From a checkpoint of a small transformer trained on Wikipedia: width 96, RMSNorm before each block.
Each number is 128 + 32 x the weight over its row's rms, rounded and kept within 0 to 255. Layers, rows and columns count from 0. The size above them is the row's rms in percent of the matrix's.

# layer 9 attention query, 64x96, rms 0.111, rows 0-36, columns 0-47
size [ 23  26  30  40  25  36  49  97 102 137 147 149 164 169 148 162  21  24  31  33  36  36  61  57 132 119 159 155 159 155 159 170 143  81  62  77  85]
[[165 164  92 151 143  72 117 116 105 104  85  86  93 179 163 112 106 130 117 122 173 152 120 132  85 144  95 163  98 102 141  87  98 174 109 160 111 125 136 123  95 133 173 110  60 146 149 122]
 [131 108 151 140 133 126 117 139 133 140 112 167 131 122 126 137 106 122 112 175  76 102 174 110  91 128 114 151 129 151  41 109 121  85 120  87 138  93 134 159 168 153  87 120 127  60 135  56]
 [107  93 121 116 122 125 141 201 114 201 126 184 171 138 109  54  93 162 183 152  81 157 108  98  70 104 120  86 118  83 109 135 109  69 160 135 116 143  95 122 137 167 151 159 159 102 101  99]
 [114 131 119 194  95 138  99  78 109  87 184 105 133  87 154 104 180 106 111 116 148 122 139 119 166 158 133 103  97 181 173 130  71 124 161 123 167 181 176  95 104 133 143 102 105 116 111 186]
 [114  76 127 111  98 132 133 155 107 217 195 179 162 126 122 105  84 122 143 123 160 196 100  39 103  93 196 135  72 127 119  85 117 112 163  91 135 140  62 104  86 156 110 147 107 121 144  67]
 [136 137 103  58 190 120 141 125 147 133 120 132 131 131  76 172 109 133 138 132 138 140  52 183  88 124 165 161 134 100  85  87 146 144  96 121  75  49  98 156 123 129 105 175 146 129 135  65]
 [ 81 104 104 111 113 112 143 169 133 146 158 152 125 125 105 202 103 138 112  92 187 155  79 110 136 128 171 184  73 114 130 130 102 141  69  98 140  40  91 125 125 136 132 124 109 111 125  66]
 [123  98 104  90 111 116  72 138 111 201 127 135 176  97 105 101 101  98 129 120  97 173  51 103  84 161 160 137 104 195 111  81 100 114 111  89 146 142  74 115  86 196 112 125 118 101 124 100]
 [127  93  99 114  97 105  87 145  94 213 129 131 157  94  83 106 100  92 140 130 121 175  72 130 106 144 179 143  94 167 125  96 102 119 133 116 147 130  69  96  84 185 134 116 101  94 125  71]
 [121 139 131 142 108 148 109 121 157  98 105 118 115 130 197 118 137 174 107 131 103  88 120  94 123 141  82  99 144 158 114 158 137 136  86 121 100 125 159 157 155 111 145 132 134 186 123 185]
 [144 107 149 147  42  92  92 149  75 162 111 104 114 104  67  79 107 107 113 196 140 121 153 114 128 149 167  86 151 106 147  94 125 141 160 128 132  61 165  68 162  82 147 146  61 123 179  82]
 [115 142 139  61 141  71 104 164 150 163 121 132  71  94 134 137 105  76 153 139 152 143 108 115  85 131 143 161 116 149 105  71 107 152  87 180 110 140 151 104 123 120  91 135  78 155 148 131]
 [176 139  85 150 106  86 168 120 181 121 147 140 129 140  94  98  81 122 175 153 112 121 167 138  90 128 118  74 122  91 147 161 146 147 121  88 162 129  77  72 138 129 193  92 128 126 201 110]
 [162 174 105  98 145 125 135  62  95 208 141 116 129 142 151 170 153 112  66 159 138 150 144 129 122 139  56 111 114 127 145 121 131 147 170 160 132 173 147 123  91  78  96 131 116 173 166 137]
 [121  83 127 192  46 142 190 145  65  80 167  80 110 152 142 157 128 116 127 153 126 110 142  77 113 136  92 102 145  81 163 185 111 129 128 150 143 119  98  81  94 101 136 189 130 118 107 115]
 [126 105 102 117 117  87 128  95 149 159 159 177 157 103  71 144 147 181  88 126 154 129 157 133 141 123 126  33 115  81  88 124 159 122 170 157 114 136  92 153 118 198  60 123 197 103 146 137]
 [166  96 147 125  98 157 115 165 143 168 123 117 152  68 129 113 107  91 141 141 127 117  81 141 121 149 128 155 149 165  89  68  87  34 131 109 144  79 123 179 145 137 172 125 137 179 151 157]
 [159 170 110 133 140  94 161 115 160  80 122 102  94 151 126 115 133 147 100 152 148 157 142 127 103 159 101 142 130 170 122 142 168 191 128 124 116  95 122 142 151 161  84  88 105 151 120 152]
 [132 122  84 121 111 104  85  85 146 150 120 118 152 137 109 137 141 108 102 177 102  66 125 119  70 141 183 121 140 104  99 122 160 148 120 104 137 160 110 133 148  79 143  99 128  85 153  86]
 [ 74 102 135 126  81 122 138 156  96 164 171 171 176 134 135  95 131 143 172 175 121 139 118 123 131 132 223 129 116  71 114  98  75 108 143 148  66 208 117  93 100 154 131 157 125 119 122 139]
 [ 94 136  92 108 177  79 126 116 126 132 120 131 106 136  72 147  58 152 134 127 158 140 108 109 113 108 110 171  86  79 121 105 154 179  83  94  88  44 100 135 142  99 122 131 140 131 146  72]
 [121 143 150 131 143 128 117 135  99  85  72  94 103 146  94 105 166 127  96 141 101  62 214 146 132 141  41 125 152 114 116 165 158 125 135 193 109 109 227 144 177  72 137 114 162  70 122 178]
 [124 103  94  86 128 119  50 144  92 166  86 126 191 136  74  83 113  94 102 124  60 107 106 100  57 184  93 137 149 199 134 133 123 106 109 121 153 123 147 123 149 160  79 118 165  44  96 147]
 [146 106 132  84 105 130  76 119  69 166 125 124 163 137  88  72 143  90 116 156  63 138 116 119  82 151 107 133 130 193 108  93 116 107 148 131 126 165 140 116 105 171  96 125 142  52 146 128]
 [123  96 112  98 101 122  69 137 102 188 135 141 173 106 121  96 114  96 123 130  82 162  54  84  84 150 131 134 109 212  99  98  98 112 106  90 145 156  81 127  80 194 104 109 124  98 137 117]
 [126 119 160 106 140 142  79 115 137 157 147 148 166  88 172 103 144 105 118 127  73 145  44  70  81 177 133 116 131 208 107  94 102 103 121  88 130 185 103 139  97 158 117 124  79 134 145 165]
 [ 93 133 128 138 177  91  93 104 177 138 127 172 120 150 118 112 168 124 164 126 129 127  98 141 133 118 114 180 175 119 163 153 139 137 127 138  98 121 131 123 184 143 162 127  57  91 120 144]
 [160 120 146 112 168 196 132 104 143 154 147  58 112 182 144 159 158 172 136 139  96 155  83 109 103 149 108 147  98 188 146 127  98 128 163  82 152 167  66 135 154 163 118 123 112 111 106 118]
 [152 128 113 159 104 165 131  86  91 106 192 121 125 104 145 106 126 151 152  51 117 131 153 112 114 126 118 148 103 165 102 156 184 171 156 148 106 131 154 137 117 174 146  75  95  75 140 107]
 [120 125 115  80 151 167  92  80  88  84 149 122  90 142 148 143 107 160 140 155 165 139 118 112 138 155 119 102  56 118 119 121 160 148  92 103  76 140 106 111 114 169  93 159 127 134  97 102]
 [147  93 107 161 108  91 104 154 175 114 144 136 117 120 149 126 125 134 113  73 154 146 133  87 106  76 135 163 140 131 136  78 153 188 150 115 137 111 103 197 133 121 127 115 153 121 150 144]
 [145 178 146 176 119 133 180  61 108 131 161 105 113 136  94 173  88 113 145 131 101  94 188 109 107 105 120 128 159 194 127 148 140 143  39 150 105 100 159 158 119 189 159 104 135 111 159 148]
 [ 83 152 173 143 175 136 131 101 120 138 117 167  97 130 166 129 181 205 101 151 153 100 140 134 154  76  84 120 137 128 143 137 141 147 109 154 150  74 146 133 154 120 112 122 186 154 104 153]
 [124 116 118 160  90 153 113 180  84 128 167 163 128  82  73 123 147  91 192  97 143 173 123 116 110 120 145 143 101 147 119  91  95 121 145 137 230 138 112 112 147 135 111  94 145 153 120 107]
 [113 136  85  82  95 123 143  90 182  87  85 129 157 138 136 107 192  77  93  97 119  75 114 128 127 134 144 140 120 156 121  83 157 185 144  93  98 106 140 131  89  72 189 135 108 117 150 148]
 [138 113 116 148 120  97 141 151 103 206 120 138 161  80 120  97  94  72 155 105 148 173 101 127 105 170 159 157  97 112  95 117 130  71 192 121 116 174 109  84  85 187  71 104 109 154 154 121]
 [172 120 108 126  78 105 158 127  61  82 186 151 216 125 107 126 166 103 127 111  90 141  90 148  78 119 128 131 140 166 151  66  86  70 129 115 162 131 106  73  81 157 127 120  88 155 126 147]]
# layer 9 attention key, 64x96, rms 0.112, rows 0-36, columns 0-47
size [ 27  26  29  28  42  38  60 102 113 104 134 160 145 150 151 159  20  25  26  31  43  46  51  65  96 139 141 150 149 155 142 154  70  73  71  77  73]
[[ 81 119 167 165 112 167  71  90 146 133 203 143 135  65 120 149 200 116 103 118  55 117  95 184 184 125 199  90 160 143 121 115 134 121 137 130 126 118 156 126 174 128 160 162 173 113 113 161]
 [ 81  96  99 129 117  38 183 111 137  88  90 144 114 188  94 148 107  75 126  79 171 161 121  78  89 144 116 116 102 149 178  97 117 181 154 145 128 121 133  97 120 125 137 122 111 107  86 148]
 [134 165  91 150 115 155 104 124 155 103 124 119  79 145 151 139 135 107 106 153 166 100 202 107 139 106 123 107  92 192 232 113 126 146 108 115 111  89 164 138 170 128 106 102 123 103 107 186]
 [136 100 146 160  76 187  82 163 208 138 120  97 102 185 142 106 178 151 118 133 140 122 146 154 152 123 141 139 137 137  98 151 140  94  99 165 112 115 160 121  91 145 192 212 133 143 133 216]
 [156 180 107  93 118  95 180 143 106 155  52 159 143 127 144 156 114 186  77 109 104 146 130 131 143 108  83 113 172  83 140 168 160 149 124 112 126  81 146 185 118  94 160 108 150 138 106 148]
 [ 90  95 153 116 144 109 160 158  78  97 152 232 175  95 136 137  89  82 119 115 133 138 108 119 108 112 119 141 122 139 156 117 126 116 127  79 141 133  62  95 145 107 138  53  92  93 155  53]
 [157 137 122 104 139 109 200 116 104 130  98 145 175 126 139  71 117 117 135 150 132 128 105  91 116 149 141 112 134  55  96  99 131  99 147 104  82 173  83 109 127 120 153  92 115 158 162  79]
 [135 117 148  60 145  84 175 155 115 142 116 192 147 130 124 132  99  93 116 145 118 175 113  96 116 129 164 132 140 116 159 121 147 104 109  50  98  97  74 114 121 139 177  78 129 123 194  70]
 [135 138 115 193 116 149 114  81 132 137 152  74 153 102 120  91 112 169 163 121 152  69 154 151 156 127 115 132 121 106  87 121 119 164 169 192 150 153 165 138 132 102  78 168 138 137  57 154]
 [112 143  71 194 111 156  57 111 150 152  97  65  88 127 133 146 135 117 127 114 107  78 115 145 118 110  63 100  64 159  89 130  96 143 138 147 147 114 175 164 146 136  91 179 133 160  99 146]
 [134 138 101  90 126 130 123 166 129 129 137 100 168 147 130 106 104  49 103 113 132  87 116 151 109  69 103  96 107 103 195  43  87  91  90 121 165 118 107 137 126  69 137 112 141  63 159 138]
 [107 122 108 109 131 103 148 146 142 151 126 132 109 164 132 151  97  84  92  80 107 110 123 129 161 108 221  91  62  73 131 179 136 154 147 120 118 137 128 148 115 139 137 201 131 119 173 149]
 [118 134  86  84  83  57 128 133 137 184 148  79 124 124 136 171 141 135 142 115 110 121 108 181 135 171 151 141 124  91 126 121  80 203 129 158  86 109 116 159 171 118 133  86 130 168 116  94]
 [184 131 130 109 135 125 136 143 103 145 108  95 104 132  89 108 159 139 114  72 158 120 129  98 151  65  70 134 131 121 121  85  75 255 181 124 155  86 134 102 107 114 121 129 103 111 101 183]
 [135 161 153 135  76 167 148 135 159 173 141 116 181  89 129  73 181 130 162 123  89 121  90  90 147 117 133 141 174 118 165 116  68 127 139 133 124 140 128 189  59  97 141 131 124 108  89 152]
 [114 107 111  87 141  68 176 149  90 117 152 112 164 144 100 142 156 157 167 122 140 134 120 110  79 134  84 115  86  94 159 137 116 118 119 133  87 134  94 155 141 150 141 116 132 150 123 161]
 [149 145 139 237 125 130 127 120  84 105 133 165 107 192 112  89 145 103 162 130 141  89 165 176 105  97 138 116  64 123 186 129 184 142  95 145 123 175 133 144 129 143 122 138  86 103 140 107]
 [107 144 117 121 113 141 101 181  79 178 128 153 170 129 124 139 163 105 106  92 135 176 115 134 139  66 110  99 144  84 112 145 101 176 134 168 112  93 110 184 115 110 113 167 143 158 117  90]
 [110 138 134  54 155  77 188 124  78 139  35 198 136 101  90 141 106 176 140 126 156 155 138  80 133  85  89 133 114 115 181 123 121 158 123 129 139  44 127 181 165 157 104 112 152 119 116 108]
 [156 201 108 163 140 125 170 107 127 121 112 119 106 125 161 184 153 158  57 110 151 120 149 148 170 130 103 120 136 120 167 190 161 157 111 128 145  91 157 173 152 119 173 132 117 134  87 209]
 [148 100 150  58 123 146 137 144 104 133  73 160 198 135 133  83  77 136 133 156  69 127 112 155 113 170 164 113 172 104  80 113 174 118 165 135 110 166  76 139 127 134 147 146 148 104 123  62]
 [138 108 165 147 108 195  68 132 190 158 203  78  73 126 120 112 196  98 150  96 152 141  98 146 117 110 184 130 115 166 132 114 105 108 137 154 163 178 137  89 104 145  85 137 121 124 118 159]
 [149 101 125 141 118 134  62 169 123 114  97 149 147 132 137 189 137 108 103 114 147 174  81 131 111 141  83 140 110 189 186 171 122 130  94 119 200 104 121  96 125 170 117 102  98  54 179 135]
 [151 136 116 117 135 160 105 170 134  86 125 149 141 127 136 181 204 114  96 122 145 141  77 115 120 127 118 141 148 188 164 165 104  95  86 150 168 166 108  61 126 139  97 108  91  55 163 153]
 [163 106 173  85 158  82 162 139 139 176 114 177 166 129 126 132  79 125 126 137 143 162 141 139 140 109 181 132 141 137 185 117 166 120 106  43 104  81 101 134 114 146 201  95 168 112 176  65]
 [ 78 116  91 107 105 121 123 148 115 112 138 116  29 158 130 114 149  73  99 126  63 137 113  85  75 144 105  95 124  84 108  79 141  97 120 124 104 134 144 171 148 110 136 117 107 180 124 147]
 [193  97  96 155  81  75 155 112 128 179 162 148  94 154 126  99 146 120 114 138 171 186 135 113 133 152 166 176 187 110 167  90 162 134  90 140 147 168 150 148 225 137 110  71 141 155 111 102]
 [146  73 173 132 183 157  91 152  98 100 139 137  84  89 105 190 167 103 117 133  75 148 117  63 112 158  98 121 130  95 168 148 187 145 108 162 115 161 122 124  92 156 128 119 118  20 141 129]
 [ 78 110  96 120 168  69 194  94 105 122 166 121 123 161 139 157 171 129 127 115 104  49 118 119 117 102 121 129  82 161 181 155 191 135 103  87 173 106 118 121 106 122 156 129 153 152  78 125]
 [139 172 114  95 113 166 123  86 145  60 111  84 134 107 127  64 138  96 141 127 120 112 103 126 149 139 127 111  62 105 148 205 164 148 140 131 159 192 123 203 174 114 105  94 106  70 133  94]
 [105  96  88 137 139 142  93 105  90 147 155 182 147 110  82 153  76 148 157 102  75 121 133  95 114 155 113 135 125 185 110 103 150 153 142 138 153 136 153 110 131  78  89  95 102 206 105 128]
 [ 72 182 112 103 137 120 164 150 156 104 159 134 127 162 119 150 126 126 126 140 108 117 132 132 124 198  37 131 158 144 125  93 154 163 160 150 148  97  77  90 178 169 148 111 125 140  95 137]
 [ 87 114 186 154 118 147 158 125 135 136  87 101 119 154 134 172 146 124  94 157 116 100 141 186 101 110  83 139 126 121 160 129 145 101 132 151  40  84 145 122 147 126 154 145 149 152  78 128]
 [ 92 174 141 100 167 191 124  91 169 166  79 101  69  87 114  87 125 154 109 118 134  83 127 133 135 117 114 158 173 119 161 165 145 152 132 159  70  60 155 160 110 111  99 100 160 141  98 150]
 [157 108 137  90 122 101  78 156 101 115 196 174 123 104 138 152 132  74 109 118 139 156  90 125 158 137 155  88 115 148  95  86  87  98 135 113 132 125  86 124  52 156 128 132 118 101 132 185]
 [125 115  78  67  97 110  90 171 118 174 132 131 124 105 111 108  57  69 149 145 114 202 157 133 134 129 111 110  97 124 130 132 133 153 137  93 171 144  77 159 130 163 141 118 143 108 119  83]
 [105  55 132 118 123 142 122 200  97 162 133 119 174  88 110  65  74 173 188 103  60 155 104  44 118 172  89  80 109 119 115 165 125 138 159 131 118 110 113 121 136 149 105 145 137  69 182 131]]
# layer 9 attention value, 64x96, rms 0.184, rows 0-31, columns 0-47
size [103 129 119 126 131 131 120 119 118 126 120 136 131 141 129 110 142 127 142 122 125 127 113 135 128 116 135 124 132 132 135 142]
[[123 138 119  90 159 104 157 115  74 183 131  99 139 156 166 187 161 103  46 205 188 133  68  99 149 155 116 105 101 176 141 112 177  69 130 130 111 131  94 151 118 102  80 151 108 122  84 126]
 [131 138  95 132 132 141 142  99 204 141 171  98 163 120 137 196 139  65 143 118 108 159 164 121  75  68 140  58 150  94 156 135 112  68 156 154 158 132 120 174 151  93 135 106 147 108 136 103]
 [109 126 116 117 150 129 127 171 182 116 172 158 137 108  19 117 121  78 131 150 117 107 142 149 131 139 136 171 101  74 148 101 111 189  85 146  92 135 161 130 146 119 114  56  72 137 110 118]
 [124  99  77 117 180  99 148 125 184 164 129  61 160 143 126 142 124  78 128  61 134 124 158 136 130 114 138  99 123 126 134 167  91 124  79 114 130 124 103 139 105 204 124 159 140 109 134 147]
 [140 131 145 152 145  66 102  83 117 118 153 182 112  64  71 146 142 177 100 102 158 127 115 127 155 106 139 143 103  99 152 126 143 153 155 133 146 111 220 141 131  71 123 145 119 143 142 123]
 [136  89 132 151 171  58 156 120 140 128 148 149 131 140  64 128 134 156 101 136 120 128 129 145 122 139 124  10 136 116 158 141 155 148  81 139 163 115 105  71 118  82 111 151  75 121 115 146]
 [116 142 144 128 212  65 147 126 213  78  43 172 114  70 128  39 124 119 158  59 104 137  95 133 104  61  93 100 128 105 149 123 102 154 117 158 146  85 126 148 185 155 140 102 106  83 138 151]
 [113 126 102 108 122  98 108 155 219 119 125 156 128 120 135 117 178  67  86 143 180 127  90  78 156 127 126 151 128  84 138 108 137 120 116  97 155 166 137 108 134 164 101 107 123  99 109 176]
 [103 158 179 108 148 155 109 120 157 121 124 140 145  99 208  97 132 140 169 131  98 145 107 137 177 137 137 156 126 100 122 129 125 102 151 147 152 208  90 165 177 120 164 107  74 155 117 105]
 [126 101 114 142 189  98 126 130 149 135 164 160 170 133 153 128 163  79  57 164 186 124 120 143 143 128 110 105 170  72 120 106 138 103 191  98  95 156  99 107 154 133  80 154 132 114  93 161]
 [146 107  74 138 102  84 122 113 130 116 197 125 137 157 116 182 160 109 130 120 103 118 119 171 138  51 114 129 144 218 117 136 123 155  97 165 126 111 101 156 152  87 167 131 164  54 209 126]
 [149 118 117 109 151 123 123 146 123 114  66  75 109 149 124 112 121 168  92 171  53 129 150 127 179  85 131 215 110  82 135  90  90 114 119 139 213 110 125 114 102 104 125 111 190 137 108 115]
 [ 83 134 150 110  47 164 111 138 156 113  93 124 132 149 124 101 134  62 205 100 123 123  99 134 154 151 128 155 129 128 137 176 117 103 102 120 111  94 176  86 130 106 115  94 146 129  63 118]
 [111  35  93 145  97 166  82  98 211 118  98 108 133  92 146 152 162 125 192 189  99 133  92 141  58  96 127 151 136 107 137  93 145 205 117 128 137 184  96 102 126 127 153 135 127 166  94 148]
 [113 152 106 137 130 189 147 164 194 172 136 106 137 121 113  88 147 126 160 119 104 118 144 129 162 170 120  98 107  46  57 129 180 136  77 144 143 104 148  56  92 163 118  61 162  89  78 129]
 [167 156 186 126  62 113 106  69 127  87 168  94 117 177 113 163  86 188 160 125  50 137 142 122 126  96 153 107 123  96 159 138  99 110 153  80 198 114 160 137 112 191 125 129 111 136 119 151]
 [132 105 133 132 155 113 150  77 200 119  99 196 122 166 127 159 101 141 134 139 137 115 124 128 122 109 123 121 138 105 124 122 105 134 202 139 164 172 165 111 120 109 120 134 163 127 157 121]
 [ 70 112  57 108  65 141  95 128 126 121 154  95  93  77 185 174 134 172 177 102 170 159 110 109 180 116 103 101 118 118 125 106 131 128 108 126  95 118 113  73 143 143 105 121 139 112 116 118]
 [123 167 142 108 134 114 152 110 119 158 110  98 129 169 146 161  95 109 127 145  88 115 166 121  50 101 151 186  74 112  99 119 164 146  70 119 120  96 150 121 145 145 108 123  41 104 101 173]
 [ 51  62 100  99 118 168 143  89 125 162  78  56  99  92  47 188 127 135 141 176 166 124 131 133 150 167 127 139 174 131 179 142  74 108 153 133 173 116 127 172 107 143  82 116 172 188 123  97]
 [166 150 117 173  98  91 105 156 132 142  99 130 128 149 156 161 140 164 135 133  34 140  93 120 103  89 133 153 133 126  91 109 150 106 126 136 123  80 134 108 125 125 150 138 103  99 149 147]
 [131 118 119 114 108  85 160 141 133 143 157 149  98 184 195 149 130 140  94 153 117 125 154 135 146 161 161 191 118  95 135 133 130 155 111 121 112 122 153 166 116 110 106 112 138  91  73 117]
 [ 61 101  46 108 120 132 157 180 162 106 156  58  77  99 139 125 132 119 143 136 124 138 138 115 157  89 126 232 157 186 142 153 122 100 146 119  99  82 140 116 154 135  98 142  71  71 135 117]
 [138 209  99  98 152  93  65 153 103 127 162 115  99 164 120  87 153 122 109  51 174 103 136 130  65 118 110 197 139 139 101 168  77 135  57 118 121 178 156  60 131 171 131 190 152 126 126 147]
 [155 118 131 134 190 138 140 131 134  72 173 167 123 108 131 143 125 147  59  97 144 129 144 125 153 138 127 167 136  95 128 151  70 109 168 122 115 108 119 178 132 164 109  63 174 125 134 138]
 [210 103 104 131 116 167 152  66 106  92 136 138 123 134 149 143 110 138 106 161 163 120 114 125 101 113  94 105 105 101  85  86 138 144  72 126  71 127 128 137  91 121 122  84 255 109 114 133]
 [ 45 150 116 126 109 142 134 121 108  96 130 123  78 164 105 135 149 102 187  94 129  99 136 143 149  63 137 120 164 136  75 147 144 101 199 123 111  39 148 158 118 148 105  38 157 108 108 137]
 [141  96 102 130 154 154 152 161 162 117 150 161 139 164 111 187 134 105 123  97 156 104 109 107 135  95 104 153  66  96  62 110 132  95 189 139  93 148 156 111 114 121 126  61 142 145 179 146]
 [160  81 119 155 130 174 119 127 123 105 159 192 114 125  74 132 124 180 160 115 156 111 135 163 106 146 110 107 184 128  90 140 174 192  70 127 149 115 107 209  99 153 162  61  97 125 127 145]
 [131  97 141 123 173 120  98 160  55 144 112 128 150 125 210 112 144 124 133 136 164 114 128 135 216 142 131 121 164 150  81 133 173 118 104 113 152  91 140 176 124 132 155 174 112 129 103 122]
 [110  91  91 142 125 136 155 131 102 142 132 110 143  80  59 171 143 137 200 107 129 124 169 128 156 135 125  77 129  81 155 150 150  90 107 125 131  67 165 134 113 154 129 192  44 135 174 117]
 [151  91  64 164 168 129 102 125 135 155 200 174 134 112 165 152 163 129 159  78  88 111 151 148 183 151 105 203 149  88 161 137 137 136 148 115 136 153 141 162 124 119 136 186 163  80 147 120]]
# layer 9 attention output (transposed), 64x96, rms 0.207, rows 0-31, columns 0-47
size [ 93 131 119 128 134 131 124 126 122 136 118 140 130 124 136 119 144 129 140 132 137 126 119 141 129 122 141 125 136 124 133 149]
[[118  99 151 130 110 120 155 103  83 194 119 108  96 162 140  63  92 105  79 127 130 123 121 119 127 122 172 129 117 110 122 167 137 171 121  89 200  95  78  92 113 106 147 143 157 201 147 126]
 [ 75  83 142 105 214 120 177 123 134  97 103 156 146 154 100 106 150 164 187 160 127 122 146 107 100 194 154 140 108 137 118  88 129 112  67 121 144 110 131  88 188 102 148 144 139 142  69  90]
 [102 155 157 160 128 127 106 136 115 174  94 145 198 137 166 130 133 139 111 135 117 103 222 146  92 118  85 109 130 137 133 124 125 141 164 126 122 111 127 162 129  95 155 137 105 104 134  89]
 [122 135 125 127  97  94 115  84  92 111 146  66 118 136 163 111 168 207 171 130 133 137  97 123 134  99 143 148 136  89 149 125 105 127  91 119 173 102  73 120 145 166  84  82 179 111 115 154]
 [180 168 135 147  96 143 170 106 174 167 129  64 169 132 132 133 131  67 119 141 123 158 109 149  88  82 141 149 172 105 163 115 187 105 111  84  87 129 149 124  96 110 150 121  54 168 137 100]
 [166 129 134 197 113 129 130 139 108 188  72 141 129  59 164 106 150 139 100  91 124 113 110 119 180 142 148 124 131 138 163 186  86 171 121  87 144 108 124  66 160 152 134  64 127 135 147 164]
 [122 138 126 145 127 127 123 138 127  68 144 140  70  57 140 165 169 124 107 101  80 158  81 173 123 155 153 142 146 148 168  86 104  58 184 116  87 141 131 126 158 134 142 126 132 122 175 143]
 [ 56 147 159 100 113 103 122 112 110 239 198 150  91 154 136 118 105 175  79 125 159 139 133 110 128 105 148 118 199 201 188  99 175 113 171 180 108 111 118 133 101 124 105 110 140 173 147  81]
 [162 181 118  67 191  58 120  98 229 105 113 160  86 166 107 172 128 133  94  87 152 148 131 175 121 117 120 110 152 131 156 101 169 160 132  94 121 147  86 142 154 124 135 126 136 197 204 133]
 [ 94 123 164 134 140  92 103  70 144 183 160 140 130 121 112  97 107 152 106 169  63 174 167  90 157 166 127 127  56 205 148 125 137  92 139 129 165  66 156  79 138 157 137 149 181 213 121 118]
 [122 156 163 141 139 134 133 168 123 149 141 128 111 164 187 132 134 123 126 156 122 132 141 158 140 192 116 146 110  78 149  97 148 138  63 123 123 104 106 117 108 153  95 171 160 101  82 148]
 [ 95 169  97 141 106 112 116 147  79 117 119  64 145 111 115 123 116 120 114 113 161 126  92 135  99 142 141 177 148 104 117 167 169 147 177 108  73  79 125 146 143 132 150 138 135 120 127 110]
 [170  94 154  94 169 129 188 157 145 107 147 171 107 111 130 185 112 116 146 147 132 171 179 125 139 104  76  99 135 128  38 148 105 121 165 115 129 167  54 158 135 158 141 120 163 164 136  76]
 [111 127 165  65 191 127 135 113 112 198 130 212  93 114  72 111 117 175 110  82 116 156 115 146 119 116 138 126 129 115 120 135 115  72 157 141  97  93 101 166 167 165 105 115 118  66 130 136]
 [110 138  70 117 162  66 143 121  87 112  73 101 127  76 102 159 109 166 199 132 145 110 138 178 147  71  73 167 142 147 166 163 148 166 162 146 143 139 104 133 116 138 194  79 177  93 117 108]
 [119 135 149 140 105  75  99 136 182 129  73 160 138  90 112 157 145 148 106  79 183 163 117  80 145 153 110  98 125 135 109 128 167 148 113 133  87 139 118 138 156 166 113 100 125 159 140 117]
 [136  53  72  92 139 135 116 151  79  91 149  81 105 121  26 136 145 129 107 102 159  98 143 104 195 137 143 163 108 131 122 146 125 103  84 127  53 115 123 121 106 151 154  98 130 143 143 143]
 [146 141 157 180 196  66 188 161  89  67 163 144 138 100 117 112 127 134 143 107 147 146 169 124 142 143 140 115 117 158 204  64 147 156 142 107 124 127 162 143  99 122  60 144 169 111  81 123]
 [152 150 175 111 176 125  75 112 111 131  87 137  92  58 162  84 123 150 172 140 140 117 118 113 116 147 140 102 112  48 107 123 155 121 133 158 132  85 134  75  93 130 157 124 155 130 115 136]
 [154  91 106 150 112 124 168  99  62 108 183 102 192 116  92 137 175 149 127 126 159  92 134 182 126 112 150  99 114 139 112 156 146 124 131 159 130  38 104 129 197 113 113 113 103 143 118 169]
 [138 153 108 161 167 142 134 172 120 144  78 123  97 122  96 136 131  93  53 125 135 147 128  92 140 119 103 136  99  73 130 135 129 145 159 144  98 184 138 118 128 137 145 118 180  88  68  87]
 [131 150 134  97 149 172  89 150 109 154 107  74 144 131 134  77 147 146 163 149 171 151 146 105 137  92 106  84 132 107 130 158  77 150 150  97 136 145 158  40  15 155 153 102 184 170  78 108]
 [193 154 170 119 116 174 113 200 122 134 161 149 155 144 144 159 124 162  84 111 134 125 132  81 117 128 197 139 114 120 112 110 115 129 175  95 189 163  65 113 166 175 103 182 148 177  64 100]
 [149  82 139 115 109 150 120 131  77 113 170 116  83  72 149 110 135 150  90 173 132 163 148 134 162 121 136 144 126  42 130 123 153 173 137  83  88 116 131 205  74 133 130 129  75 135 160  97]
 [120 181 141 192 138 103  90  60 155 104 137  94 150 130 114 117 173 123  92 161 151  80 147 156 141 143 107 103  46 148 151  99 155 148 136 121  69 132 129  93 138 123  76 106 147 182  95  68]
 [ 67  99 154 170 138 162 179 118 124 120 167 160 153 127 126 111 144 133 122 147 164 117 126 101 123 117  84 160  78 144  85 151 100  98 106 107 100 107 152 171  89 128 109 155 112  39  79 151]
 [159 142 114 137 164 117 125 170 127 129 109  87  99  98 144 125  80 139 184 132 156  89 130 162 133 156 148 120  82 153 119 107 172  82 194  96 163 137 107 139 114 152 184  95 182 127 106 151]
 [201 136 105 168 135 151 106 130 131 114 124  82 142 175 157 110 111 137  73  82 173  63 181  64 123  87 142 156  94 123 131 113 190 116  96  79  95 131  89 176 135 126 120  88 183  76 127  79]
 [101 168 109 118 148 149 154 117  90 131 108 157 128 120 155 113 158 178  81 109 128  37 134 177 111  96 108  79  65 157 103 159  52 133 153 130  80 147 174 153 102 160 128 112 130  58 151 155]
 [102 170 150 120 120 131 113  72 125 137 174  80 102 138 155 121 122  68 131 129 128 131  88 127 142 118 141 153  70 163  99 139 111 122  75  84 109 139  72 136  73 121  90 164 171 158 194 124]
 [195 142 155 154  77 165 130  91 151 149 113  94 164 130 187 116 188 117 156  98 145 145 102 130 118  75 150 135 124 169 150 131 131 111  99 153 116 156  94 173 178 116  98 174  94 121 112 164]
 [123 144 150 102 105 176 121 154  99 142 107 120 138 141  88  77 167 149 151 147  88 172 157 164 157 120 149 177  73 135 136 165  88 103 144 136  71 147 113  78  88 150 126 168 134 210  71 172]]